{
  "positions": "learned",
  "lr_mult_o": 3.0,
  "schedule": "wsd",
  "decay_fraction": 0.832,
  "doc_mask": true,
  "z_loss": 1e-05,
  "train_tokens": 734500000
}
Each number is 500 + 25 x the weight over its row's rms, rounded and kept within 0 to 999. Layers, rows and columns count from 0. Numbers have three digits each. The size before them is the row's rms in percent of the matrix's.

# layer 9 MLP down, 320x1280, rms 0.0207, rows 234-319, columns 128-255
102:533524534504472458490493495551517522506464528484489492484524483467521518520493485494503462505509481490534474489497505499508520481484484480523503482507507496462496527535479485474498482491495512483486490463521519526493469492472525496469489534501518519490478530499516494487514511525531518543524523517474509473516495512486518483491521543514509552504499468492473524523492475466490490554508
099:480437519498507431491522483520482492515465522533508496534523518502468513516530515502490532518510481496497500476529541526471489490553494510455488476485492490523494467479501516518513479498524524490483492487555521483527478525519540498461511490515508474484480514469498506520476493492498502457524517485505490502499525554503535504500513515473487472487530468516508513480540481536473489506530
100:507478530515519472467478484507465501497512514459522523515529490496507539519526518509511508489537498482508543499479520452536504461513465495472506519555466507491474505475520485504501523516514467499534511484517499468451571481520491515483496519509519453519493492531519470510455500489450464494512525472509516491501565507492510490474463477498507467524548506480526501502490496520521448532506
100:472509498493428476460489473479484491516496503514533519527521522451535474491490466497459528499532486535495490479514542526459455517519517488537530518543526494463510517481520488505474495484477535486478539522454466526504517523527547502491470538514466510455525498510480516503478454498499517450516571452485484470510476498536454492480476525498524506516497433543474528505492545561541498513506
098:534511508528510484485471521506520493496513513516463472433529487531524524562471491516483500502500476525507487472530528517509517538516484512539510514485488476493488499488455497514508554482459513453537518470519513515485485502521543478493514507480488506501488519490480520527509502481524569530473521543512479491480537538478475490499491463525505509538526488467477535511477512534544460469488
101:537512466514506524469505525500491533509502479461510505525503462565509509517495519506510530529481496482510500448500533504493513459436493514512469502516486496469567473537518479496479472501562539493533470513542529516515433487498496478528507479509506527527492496514540511502510516470469515514511516502500504515510517487523530494482512515509487472491481463494487443480520454512487484466446
094:497514469517470518517445538553501492507489544482516528531478474511494545468501481512480479519459444493506482507532562481498482542471490488489512490499466518496480516489489481487499511494451557474503482500514450495513533503458501490524540521471538525451479516497525508472513459509506477497474527507539516508481510504547492489472514514469471524518495529511452511503503485488496519506480
099:506506521481518516500528499519491490484487488500478480532488475506485453516514492494482511480499523488463527470469510506458464513458528467515502502532482552517475493482494485523550498468543488510465526489529507515493487547507509455505467457442485463531501489495521501489518469511471506522524505462512566474497472541524486474503508503490491501524496453462481540505496502516492486518538
098:460494506477486517500485529499540474510505528507498487506461525526498539491503484553474483495497515448510496512464484493503478502513513524530496507515540463524489503469489493513520483530499503499485503523478440483500574468534459501509503515503503495477472506476525487511481496433522546536412477471511489445489524468487484505500500499493500481489468474482518535488479478477488528508428
100:505477463475467463455582495518456483486509500472552447451506559478474496485514535496482521476524517508526463505569529518484472478456488527491481489526488518566518455518483533520497504504522513467523502521507495484517510482495517441541509528537502487469514500515511449502510471496540529496528510513477511511468526524482476513501509501467507551514490510535500538482507496543507553501497
099:511523535488525488521510458476519490495483501556508503506536503511507502522511496498521492515471496467464487511530483453502519507540515519508554459498478432509479514508520486495534495502524490512496514528484516496494514499531471442510507497514529472527510489485539531470519524508535526510480475464545450467497501505452511485481485467477476498479530458490505473534541539492495493469505
097:509546485525474544499527495478510491530511518488550531539504490478518483491521487500484480504492536520476521518525495509463472516505505483532537534503539491542529517499521501480458511478461499529493463512488464485502542505530482496504452478455475537499532503475470479512506465530502486493529489541498512556476508513517520521506463483487532501489469452505528487533497552543517501469528
099:484533491510466475508523507459515519490518530517442507521480488530496510533509471518511510542492510531502544522468473474498503527526485491528552477531448480548507537513454512476485464479519473474480505501465492513549493476484483526493482472460514508494495518474476529523513516471468493508465480482505432521470528477490512442538484521520521529472469466496449485537523476521523524502498
100:454521513438515498469485538513521535496493477501500530498480533509499483508512493484528529514475493492491494488511496525489501502491492527461504513477498510513541493472443528526537501523538516478490516529486484515455494477472494493503499482537499495500534469478462487502480510512497523491552515496454464511484448514501498483473497446506495458453487505511482531508471490545462473501515
105:494504500483482480519520510493482514487513493510544511532512480526527506483521507521509517463501528464519491538481467524504473484486469492513517492483510464471506549522507483491497517511538497479496481516532523507530542505485538518501540472490506454506536496526525518510506486490493482524472477513509496466520516508546478512551451494473502459471468454491512530501499517460483469545527
098:464461495437461469512531539511485491476542515482475528473531460495514493469462490490525484465534439507470493493492494497523436517538482465550485532493545520500527442480512511502517500499488521475479491519527497514518550495534464503525569542534486528496498531521518480516438471496510486495514504508454495508481514495514492516479500514491516536440471457536494521532499519464427533465522
105:528491490514507495518494459495505444506471475474497472519498483476546482481464504496458510465492497497483510462448481444460572449509522491546542530506499526541476516507539536496526477502520525474501543535474522462490533467558499526520487494497478519513501532461482506537500472455439454519521503504499521507522488487486480552523485486540466477519531515486524516483498518513524479534442
100:482507511508473482490460514549535486470482469491519473489521531472495528478484495495496522472503510531531436494488509486507464471490516540503542504493501471497530446502500492487531506475491466521508520497446524483496444523497500472509475515502503506503491490479518492490533505503495458520485495538494483536504446502493517496453501452470534473500552462489481500543505491545453524518504
106:485450483523469491522493494517581447541529505483500567502536510479470489511453494499480457512502502453500513471479523493489505535503449450540531495512542496473498468526439521491556510504471481517494465504546510525481551528493534513492526453507498510486532524501509485518513524518496511501538546475497527518483472515535500536515515497434524534498532483513453494502504489497532509487445
098:524478528494518486468520493517467486501476471506517461464472513506517485500503518500524543524509499513516482499467523513547447441548476465479501468449465507448516530489518494524514462491503533516484466462511502526471495522486501496519492505467475480476497458543531506515471524467543466499544511468492505546476501542509524500528481509502532512482509503493485500500522515532474518490512
099:524528525466498537503495543507456517502513488501524518500546497468456477491528457461498466496522529490484522475517508490466476509474477462523507477475557518478455523501519524521501484485536465511467433512482522530475476554504521493527511538481520563509510493495517516485524477512534499495526467516477541528466484494505525499519492495512516502531468488488485477483530500528449484503497
101:509505502511510469524518498511473505562483517433506479522472498468464490482476560495470489542498468477518489496493497530528509517509500555471503527477466502457498490502543504469507513480540515485513463493513452507545532467520514516487496522458466487517525483458500515507494536486510502525494509477515499493541462487457464500489466472505435505476497476477475480511521523490524542470490
099:519556508494508463502529464511476511547495500469458503493479483495500464507506479502535481480521503500566518490475556538473523568509560505457527519456493466555495493494486471470452551526497499494489544494488479474512531478515529498502480467483528534489501486474446536488541544493561468499467447501488480490496528533508507501517500500493517504470536495534516483499498530495532517519473
097:522534536484517505493556489517517529531499467513506494473526537476512480547524513529485514456511517475535509462493491506481502509525472494555493449490502535534518555493443523527459508517481470487533519533504578507497531491525501478495451491498495462529514485504488515471543457475541497513503511471518472463472490500473481519513533490472468471495480487478463488508472517502514520500504
100:510527500517466471519479526507456516494522493568472531513515509493500488462500506436506482480512486510498517538486512506462547451504482508506520522484479471541474519498533503500500532485560483503484509502487469472493525502493480466519467494555471508488531515466484517498545507476546489535468483459497498518528489486505473476494523517489483510503480518493489490515452517482477523486509
100:471542510475479522508505486526497463534525504506498493530486483545475524493488481497501488498469464483465509457501507486500506502474491536501517481483482517504505563559491510509472510505506514504503528505505482498535502508518491526475483514499516523536469517462510478525471545469490484503554521483525537535511537537489480505517486485528523526482510509529470498477477468542506541461520
102:504449536491498491433501496461462470545506528451455488496486525517475483470470516506510493519505531503493489527543521498469475462434413535503479488486526503509456587482535465503494508471442515527510500511508457454491517517457497481487481445477503476468503505475495478478506553521512484508481475488498458491490506535486493533528486537513475483516507500513527487470486547550474437483486
100:514478512520470464500455494535518446497501509484536506506519485477497474515514467519487491524516522482490499497513521530502512513506466522530493539506494497513469475507499501515525450467482493553476522494501482516480520494516558488506482475492474491475543470475469491483478498463477509513493503515501504513525504526477519489545550496499525482517484484528484453487511544460549482493510
099:496494509515526481510500507490524524498493509475517484485491456477491481517468515501465524465503497432510497513523487467511522531494498522467508473496480497522506539473493435484498497500435474551505484456506521549531501575559473482491488473507479504498449500520510477475498518518452547482458451510504488481479494458517519479479460509501547506521449455514491504493489495508474493512465
103:454579503538511488497492504511515488486543506481535537536521485452502499522474543476513501483480538458508472469492487529488478558495418465510496489466458499529442499474523519532487498499469496450505523478475480523549505481477464504517481498501515542512490484459481453481540514517527530468491492514538516466529522499498496500485500467518534519512495505497473524513526516462469527493487
102:526488556542506522498488506498506501504541508529534472479452465456455498502467552488552516517492486529509507514477508502476511464515477510509503516498468481507468519467498500487491535425495503504507499481511536515477496485461475524500478503539527520469515502506470524490488503484502491572471557532496484477476485474506512513433514485482431489499513519433515468545533510520462502482538
098:473523484528518485519470491505486461529505465494492466510503502495541490505537492495494513521479546487473513502482515531505519481498471488476492494496463501485530465468497484475520485506509500515515460511513488523503472515506508504508471473489514530494473509512501460498513465515481492491519533545527458477511498524469509515505514516464537522464540484484525484501541490507539494464475
100:503491511517514518515493550476510490543529489498486445561459513541522497539492465503552526500505431529486559476499485461491442520515514544523474512531473497498525487493458539515540495498464494494511475542502504531512493525562513537427488498512537515537520451502474522481469514531525509469490505508491483536497500459535486509510515487491481512506494512516481510498509500493513525493497
100:543512436461515468488493536530514530498478477482464506493557549500522504529480494448493526483462476487523476468531478504477505505514497485473483523529524533510525513521520503519491477519469507464519452512489506495502481508501516509508505515541493485504451493520537516441470495564560500538521506541497490526507502478505535537524521519494504486486501461504505510472486483521469493524534
100:496458511486516513525505520480508514526488479514486499478520562488491495463507488548447503479457493477521522527475540484494487460467456515477516513491495508504508556528472526531509502507524502544527517564501521551506483478477453497512502522494507523523487519504494525488515487502505468476498481540477489511490476506512518498501460484461469481477514531483467441507549468499520513552476
098:480501482502534503548485474552556489457494485506512483463500523514532496467520530515561485495500501465499490489521486481447481505512496486513494515482542498543541489510531544511497515511507561463478455484548529508508506476511481511477529504485549476509490449478509499518470497465475519464522556483500453489498486492474508506489459529509502498504549508531482509485513470484484493548504
104:533539504494499495499498519508540508476502510522477494478531528500534480496475447497505483486474516497452522476482497494476522511532536537488498520467496517502524487470566506501495496528489466452515486489475526492518558520481478469536490540510527525506532527505475526526453504518505490468532527512560543501511487465464507513492508485490461491484455510424522475501436547496465491494491
100:506475517508503486532509523499496478510504494518520539491495480484494498527470521515537482512528534495501477525513486488490448536501544474521453468457474506489444450537505467487510507462547487479469486486541486534517479512478490491482529508500508445522449525491490458501488501527498493542500538540494510516551526527506486514486498520506500482519525476467492512511480497462516489518493
102:546522453518457514537492497463518508463503492521493488518503495545511555508495503482496518517533515518510490478466470521496544500513481463484474488534520435526533529488473522504492508531442512440534520514506516490504535494513511510487449478494478528506504491509498493485486537547551448533505447508475499536479519485507518547526489472505535453500533545550482503485499475476540527503491
098:478467556483464480504484447531491505460496509483510508500549492499479497551494490518489515497497492504535525485485514527507535487500431539468536467555455466530515502524510477506452509490511512523502520437571483480498507474496501464542529510510520494519466497514539520510513508549504531486476535469471513489511503510469518515519482511488496542515523485496492522456526530463499527462428
100:521485508448517509498486485482457519487477490426446463439517465510517569528499461516491526482499494569489499494542483524462505469507505502498512544492526503497472526474470541463454501490511486530516505492448473461495452459489454528499500485436514511482504515514498486529536476447506499498493481492561494476531470473510476500514494478539450520536483517528465523489517514513488516511472
096:504536494538523476498535442531540496518502524534515488476506507470457511489494520477438487478519511502489518505515541497500478486514497540574491481510504503491429500513503534474496522497496479533451505481505477461511487504505519523483507495522488498531517488480555488495507483491498516535504487509511484458481488497529470518539485522517491511514517508474538461495511466516489556528526
102:498529471524492497491505463546504511444468486515506505501511502473489503497502486491468507468518486492460468470487469469516481497490530508480493534487538476507531494525500493486512504478472500500480504477510531479518507534526496480470466522509483477520522476498523546493456458508494472461533467515481517515516526509513517487516483504472510470532508495479461513439508505509500491518509
102:489532500486457505551473471468470476541502504507517461515542531484484481516471496444526473489511496467479454513463471496523491464454529485492513516486495503515496511511451477513525519489452472500520486475523499461480497488504501533521503484532506540495484480492483498485511502461457536466496525479479487475513506496521499466509507517459459484456518542516473448522511482542537508538478
098:479494498515473509507487541509482477488498474501491464485506495506493467493478460506496490496463512498519531502493453504488493530521513498530506449519512557498495535513445519517471448500447562492493524497459461528486477498514536526495515515478513521525497461506528499510579499507467538506511515478492488510514521509503535491459506494481511523494466498503476568499528496543479505514509
101:473496469493454508481507461502512500502505536552533534456512466473457499513505436475526456525517491502471481496495508529518494541494486496502489478507513530516504512500518530470460477482469536478484493519474535512511412486475510476520519518509459459520453464480487470491487504522457559500520508514501487519537517493529538446511491525497516501508457531474521508482477474518473477475535
107:522498473494499514518517508505474520509446480493475445550497465485501484537552512522564474513507472519490485487465534441516515516480528467556524530485502520480513469500437491469509539529543505515531508508504495494504513543518488491497524491491512482511513510485517492528478537516460531496469470537520539581459485490524494457486515511492534525514523513514525529516495515516481490477460
096:540510496473473456492491452541545521540519472576527494499539494512494524481516518486473512509465510486462516477515534466505452474490484466467516463448532456469496540521501514474476532530520552484550511524485567520484479452491517454457502490532495523488511471519482520504507515493493508470524495476479528532487511484479526488488513511502557489513517498500516479527546481496525499527478
102:489519523480527467540495505481510544526460513570489476486514547477487511482474473517510481474530474492505492506493468521468509508509478494486508539526513475505473519509486498474522446509514496509507467487482512534496509517512519517510524474519491536488514495458486537470483484532526504512539488498449466479497520506507517490436534520489523496449506526515536513475491480541496501540450
096:512555476497524497486498523491493527494464521477465519478523512548526483488473502517537484447476534514534477469531510484497509493487595486491458425510499503503524485463497483482529492502542511484494511503512514494482497501505504523509501445478541515531514544474520489507511589503487520504483487440458482485514498519490531486512486510498517520516529515507533509476496529495525479508497
095:515496500439489479459536488502543503488495512529495524495512470520480509519455505510430504506481522555483491542537511516431488496504490479556482473524455512508468507488535495466525470533499484492490507471475501471513500515493515498481465499470448513459488497514495505516506513526500484546544498539487478480487491493514560534507502511482491485478511474544480511507504513512509514502481
099:535474482538513506493522508488467521493491513497502470533462554547500492485495477464493513514446507488477520502511542455495492526519498526491516468507560481509494494483502456479472494471504512499529524472531507569502534520433498524472510483501479509531458492504489511485471486499473541524525488506534506517458512490522486497479495492500482474527532534514445506490495512531485480512496
094:518462511470478493498539470500498514503530490483578509500534537506542483506502529447548458492487514508508488508503525503514512476475510481527500521503513490510536517486504500550520511525540509482480548496493468534533470520469529525517515494463517474466527527518472511500554518487527515529538522500506457492514517483526492500484511454520514489493501524478495501493535457519556534512465
099:505567482526499518498506492544487473489518483483498531486489504494462509473488506484492490533496537501503532480478530520497510490522515468481511496482537530488531479516487505520468517515492474518491507458557487491500527500479499491487480553438489456485507449529501537513509509471495485513478457511543524465524489492487512497496440526521518482531508511476510493472538506504520509505500
101:511479490470497500486453539473515468490495516474530488471480473500470496498535496534496525481483483452472509536532468476486543479499496496479475495521502491457526508512528527521513507483486476498470493497485532448478475503463529523487462500500501519522489477517479487508473469515481495473509509438499481499517487513514527494535517496525501469485509447499456513480504463491468510524473
101:475488495502516480517473538528492544491497507470548524455543492510512504479520458512526500503492477542467502487495511430496464481496493549499520478521466532502475463492469477549485477498537535491487491497485490453447456520498491511520547548507475523491510474526474469482500508526507511443505472471512548490490510493480503500489510495459478532486520491465549488490475515508545441462503
102:446510547502510492551482519516504496494462521484544548478536520510486524446515477460464498507479552492508467548502513493518565432473548508494514487493477496534520502475474487521488500488508435504486518512543508557470546514470506535479486495493461464565510502459515493516492549527517491540528506489481509530483525479517494512547469534562542519493520480476499513520471453497468466517537
103:502532527501459523496507538489540484495485569481493475563543487493488487516521500493444513491507496507499504498488485458552516479483488480482457465523510490525467509503538489541440488505529461479481482513449519502514537526506516501482501473478533523502531492527466539527472508462513550513490489483546488457483495498503521511556562494511514504512521528482504523544534479509502478472501
101:454474474512538507520531491539518490502491485492467481504535472521496468548488545512489532507501524511501482501456512464468504522479504508516549468517528524523525522509476491474509528508525507512544492480572479532452479504469521526466503457455514495519523519428513491497506470526479447496529492489456511497485517490534467455514507480498447458538511519505522487507505519537516513485524
096:517493500427522540493460529545556522487497492520509505482437506528488495516526510512493523506485510523539476483470479468480525525535470523501498488523515476507523501518470497486520524540526521529492497527465504483506482488496500497501499496507456531508480503468526479500562479488562487489541479566500507494500506481474518537514539505509497484483485510475497551570520490511443542475492
097:538521464441522526493476536543493479474466530485500514516520555513514479476527514533445531494490485489510440486494525495470532525460526535499515504459549510498513478476492516512495524508488524533524550489499524508494508509518499465499525508501515532477505475510486512519498508486547477473496537511537541504465498499555472514469454499559513493565525532452486535519488522497481476523531
103:510513541549498486494506461468506481522482497478536455505495480483524482573494483504510472515502499483478537548494471537533478524518548522542490480491472513532502512490525478537486482499498477517488492522510566509547511463494508464504486533488505516545525487442499518499519516518521520528509467483532504555526480502543465498508490477538509580492508501505498474489524521480525437457509
097:515509491499475494511541457515452460493482504519466556496507476503481503487502511486531506519539507508525475497546435531504509499554519482514472454483484508499517508467473524503471489460514485515481527461506517567493521529488502531470479498474495500530495496516502495540451478479479528507479531531519508466516464501456574536461476477520542515467453495498528511472527451523494497467521
100:521499512463527476478545521475485523469483509501477493533510507501501473525506489465528468500499476478525465478524459525446533538465474452524493511492522516492511463504496498524533431483481473530492499512515502539519461498487486540481431467454509521507517533512456479526477510496493509515527525493472527539522500502522535526513497498497487481505519487480530530474519509495491471466509
102:550535488515473507525518470498484481514551479445527505504480518553514476485515504486523507512501521507456508460490464490536529519476496416467497497483464504523485493469490490520487474519488471461502518537502467495527485483478509494532495476485507516483527549488524465480498470481495450480509473512507523521504484501520517511528471485492504515499526508522519452505526495506495465496522
094:492484499548493511468476478496516488534471500521492516454496522525492480470509480508504435499489489531479540457497526514500509466516486517470475514478502461544495483509513523506490520576490516471461488529503479503481534527531537477553491514484496540515449506493483467501535446529517538500496498578462495500512461481527483506476467525517491504522509462506492532463498490537507554515539
102:478495479478547508494493465521490508511495510509532516514506530493498460499479506508482490532465509525518501470514495502501454533496494504555526509495432524505525503513472488497490490526468502509498527516466517517488519492541566493487498499527518513535500498503519499523483476585517478538525485463502496483465513550462482544509458453460505507464486532495450528505505473492514503497427
097:498502496537511508475502546529510492534489488466548492488517481486540509487440485499485505500505476512505459537484503460422472505523474475485525515496505484506471538510544531502483533489501560492465510545479471492511517529499483513492501516485512489467489497462500479500549508472481476505507480492489516451478481504469463515508480512519487503520478523497506455456514518548493511505488
102:531499490490512553552467447563560489510517473525443497489556514478519481489540513532540490465511484482511496471472473497465517493523464519483494491461501465452509465560497496542471553487514512470461504497515521494504496494517552509534448501527529454468495524507485495502517518473494514490500472517527527537515483481491483483446505487455504458476526515497482496458493529489500481499530
099:523508485521516452512478528485497491459525467508441437511461545517559502517498508494490489477490534473489517518505507503521522475503534496487459499483500546484520530506492515533503511463528493434523516545500506480507558501482498478504500463510489501526502502529488473474494479448524453484538521518516489511471540461484485492522507460456504511529524501469483514481495502526532497493472
101:493526563513494531504452512510520478525538469528509521497467495492512478475506478508519537535496533526495478556473510496479536484531481551487521535493507513486490499488493496499492501492483491533473546449528507515515477473488500518515503504493505482512483452479502459441486514525525539549526472482508478485510530472495500498486509458484497519470528564546517510488508527547472463500510
105:480471512509497484476520463505456505499500497483489486504496543507492494512469500496484480486477510499489481469486520538488482492520513478534466508521496512494519495485489553543473511508505455480512533513505468492474512497456452514521523513528494504523534474544509510494532502502484547456522472478501492492472501503513494490495543541492545475460492488501455522531513527522479504537519
100:499502497524468531489514495482525509522497565508488494496467519547507541532484486530562517497528519495518462513525509474474485512480489517533471498450485485517502504490497473519491512495523533473541499464449508504506486459496517562437492550512506485506500444473543498540455511485475504488485487493478537463510439490476553499530474473481529517526502487511516483497522481466493514496523
095:523477527501460480477470520525514504519498458515535465505462523474533517465507514539516556525523503467548507503534533548507490494523534492495496538539515493489477507510468509462523509488494498492508489488489505490568468477485494496542533435470507493528487516514469516505492484459546494469521513527480496490531475538477552505514530529482469479481546523507474522498479469439493520557515
099:508514481520516542478520457489582503498517512517485465504544480494478512537469473519510486483494521483487484558513519495476546510510466501493497501486500539512524505498495516540466505541563471527529521466466490479459500491507487459521510494452443485494497521482475492477507520524486491515491491489501524486556532518518539470515495422523518465501541506502500530530464497492485506495458
102:496472498512510460475585552522505515483493486471511513493537482542495465529468504472491481470502517472488528527495524539491466490512485459475507452516512537528540498555502495500486543493499484466506462521460496500522440478508516473517541453485518532484485509532515505492531515527412503475455493512499498522513484488507538519522485505508553472485466455516510489465564481542520527537492
098:520486561534509541530525503464536489508466503480550523541472507515516485522441492492499515486503506499458505489520528466490500495541532508525448465520517507479518501519480460495489471492539488525484503492514510521504509501474444446472510481500529527514497511489485439522521458496491472483477492533501538494497501527510454485520549499520498513525473476491491485483501489468470491526490
103:494532493523534468494489483486499496518510394490461513477487520493477500490524526508493519524522516517507491523502462477523496487499526484515500481535499517511455481503516493515481485503425519462483510514495515522517495493468491460489544512503494501490480501512513482475451483525517481472522499507478480499480481509499470521513508479440537473437534477521498480500521509482447516526469
099:505474504487513545492497546475460497455518514512563550522519459555509574506496471482498510509514480489483502460479498529527479499502482520486474488543519475456533508505474540558513429499478546466505477499545531511495469482481496494473498471454488527510502511507490505516542505499476450519477502481505490512516504506497515499495462452515424536486489489490486509479446485498490492493507
101:476470536528517476501502497529486471458467469511509491515494530499536498535532472462537463525502555560512510499492513500542468509536470552526484514510531532515464514544464469519511457544520528468484483495529469501479473560477475462537492513577507534505492465525520517470482466503520442497479501531514461492533481526501496455454510469523541504504488489472474518473554510461519527481473
096:502474501555561503539515506517530523476514513497476571478480552532475474437529541487474485500519471495525481546534504498432511510531502525510496513466522440529492504418526505462507538537477500513500505489487505457519496510498517542464475531515471514485495532502494538482537508507519450526488523551466495459482494549499514490507502512492494481494481522501503485491497478524498504517466
098:505500498492526500486524509498467517497510512528483493520435490500450495526537491508540451485499502513517517513481499514524499496504526510551466472496513502515495517519523444534483466517503496543485513485509511524506481527511541510529530532513533508484477447550501543469489506468489483497478491496514517466482535491478522506494488515534492473467477525514487508481475496537518499525503
100:529442448447462492476509493519491489552506522505550485521484505535549460485475519493512510468524564491488490429510498520478496493446501501499552501447515516482525515514510528518507466432524460511497486500545484426522531492540507503479495507493483505507501517501471477521501528497519499519507522483503527491512516503472484507529512483530503489535535500485540487489477502484519485475506
097:496506471434525507480459525483487496499552461535463520486516496477482504483519511533491487511474508484506490481525531483453505468482491501505456533484529485517504530506512512488484542498507460501553495453491474512458495526474464517501457505508472474510510477550457468491536515518508490459521525500517529491541514510468459529520503465475483451504500499516459508441497495482468480485481
095:478467507507489515508508524501540527507480498488502467467487538518540494424519494512500476492502493548475461495475492501484513554553474501513501486479500456508533498462496532535537501475455480489547488503504512512485462555469458514483482463496502502487518476490498530502539483524456470486495481508525494499473510515502507485456476508537522497458484544506492483471502446524502497480511
100:528536523493497521517475489442492539485481459492490500475477492474540529512506503529510534514502482501515481509457469511532511548487486511503532477452521473528488504556502505472483520492514495511490524517504504518487525520515485477486479535514469554521509505483504525484515531533497498491480542530497511499498504490466472522485487523492507489486470504510486506504512532458469500532499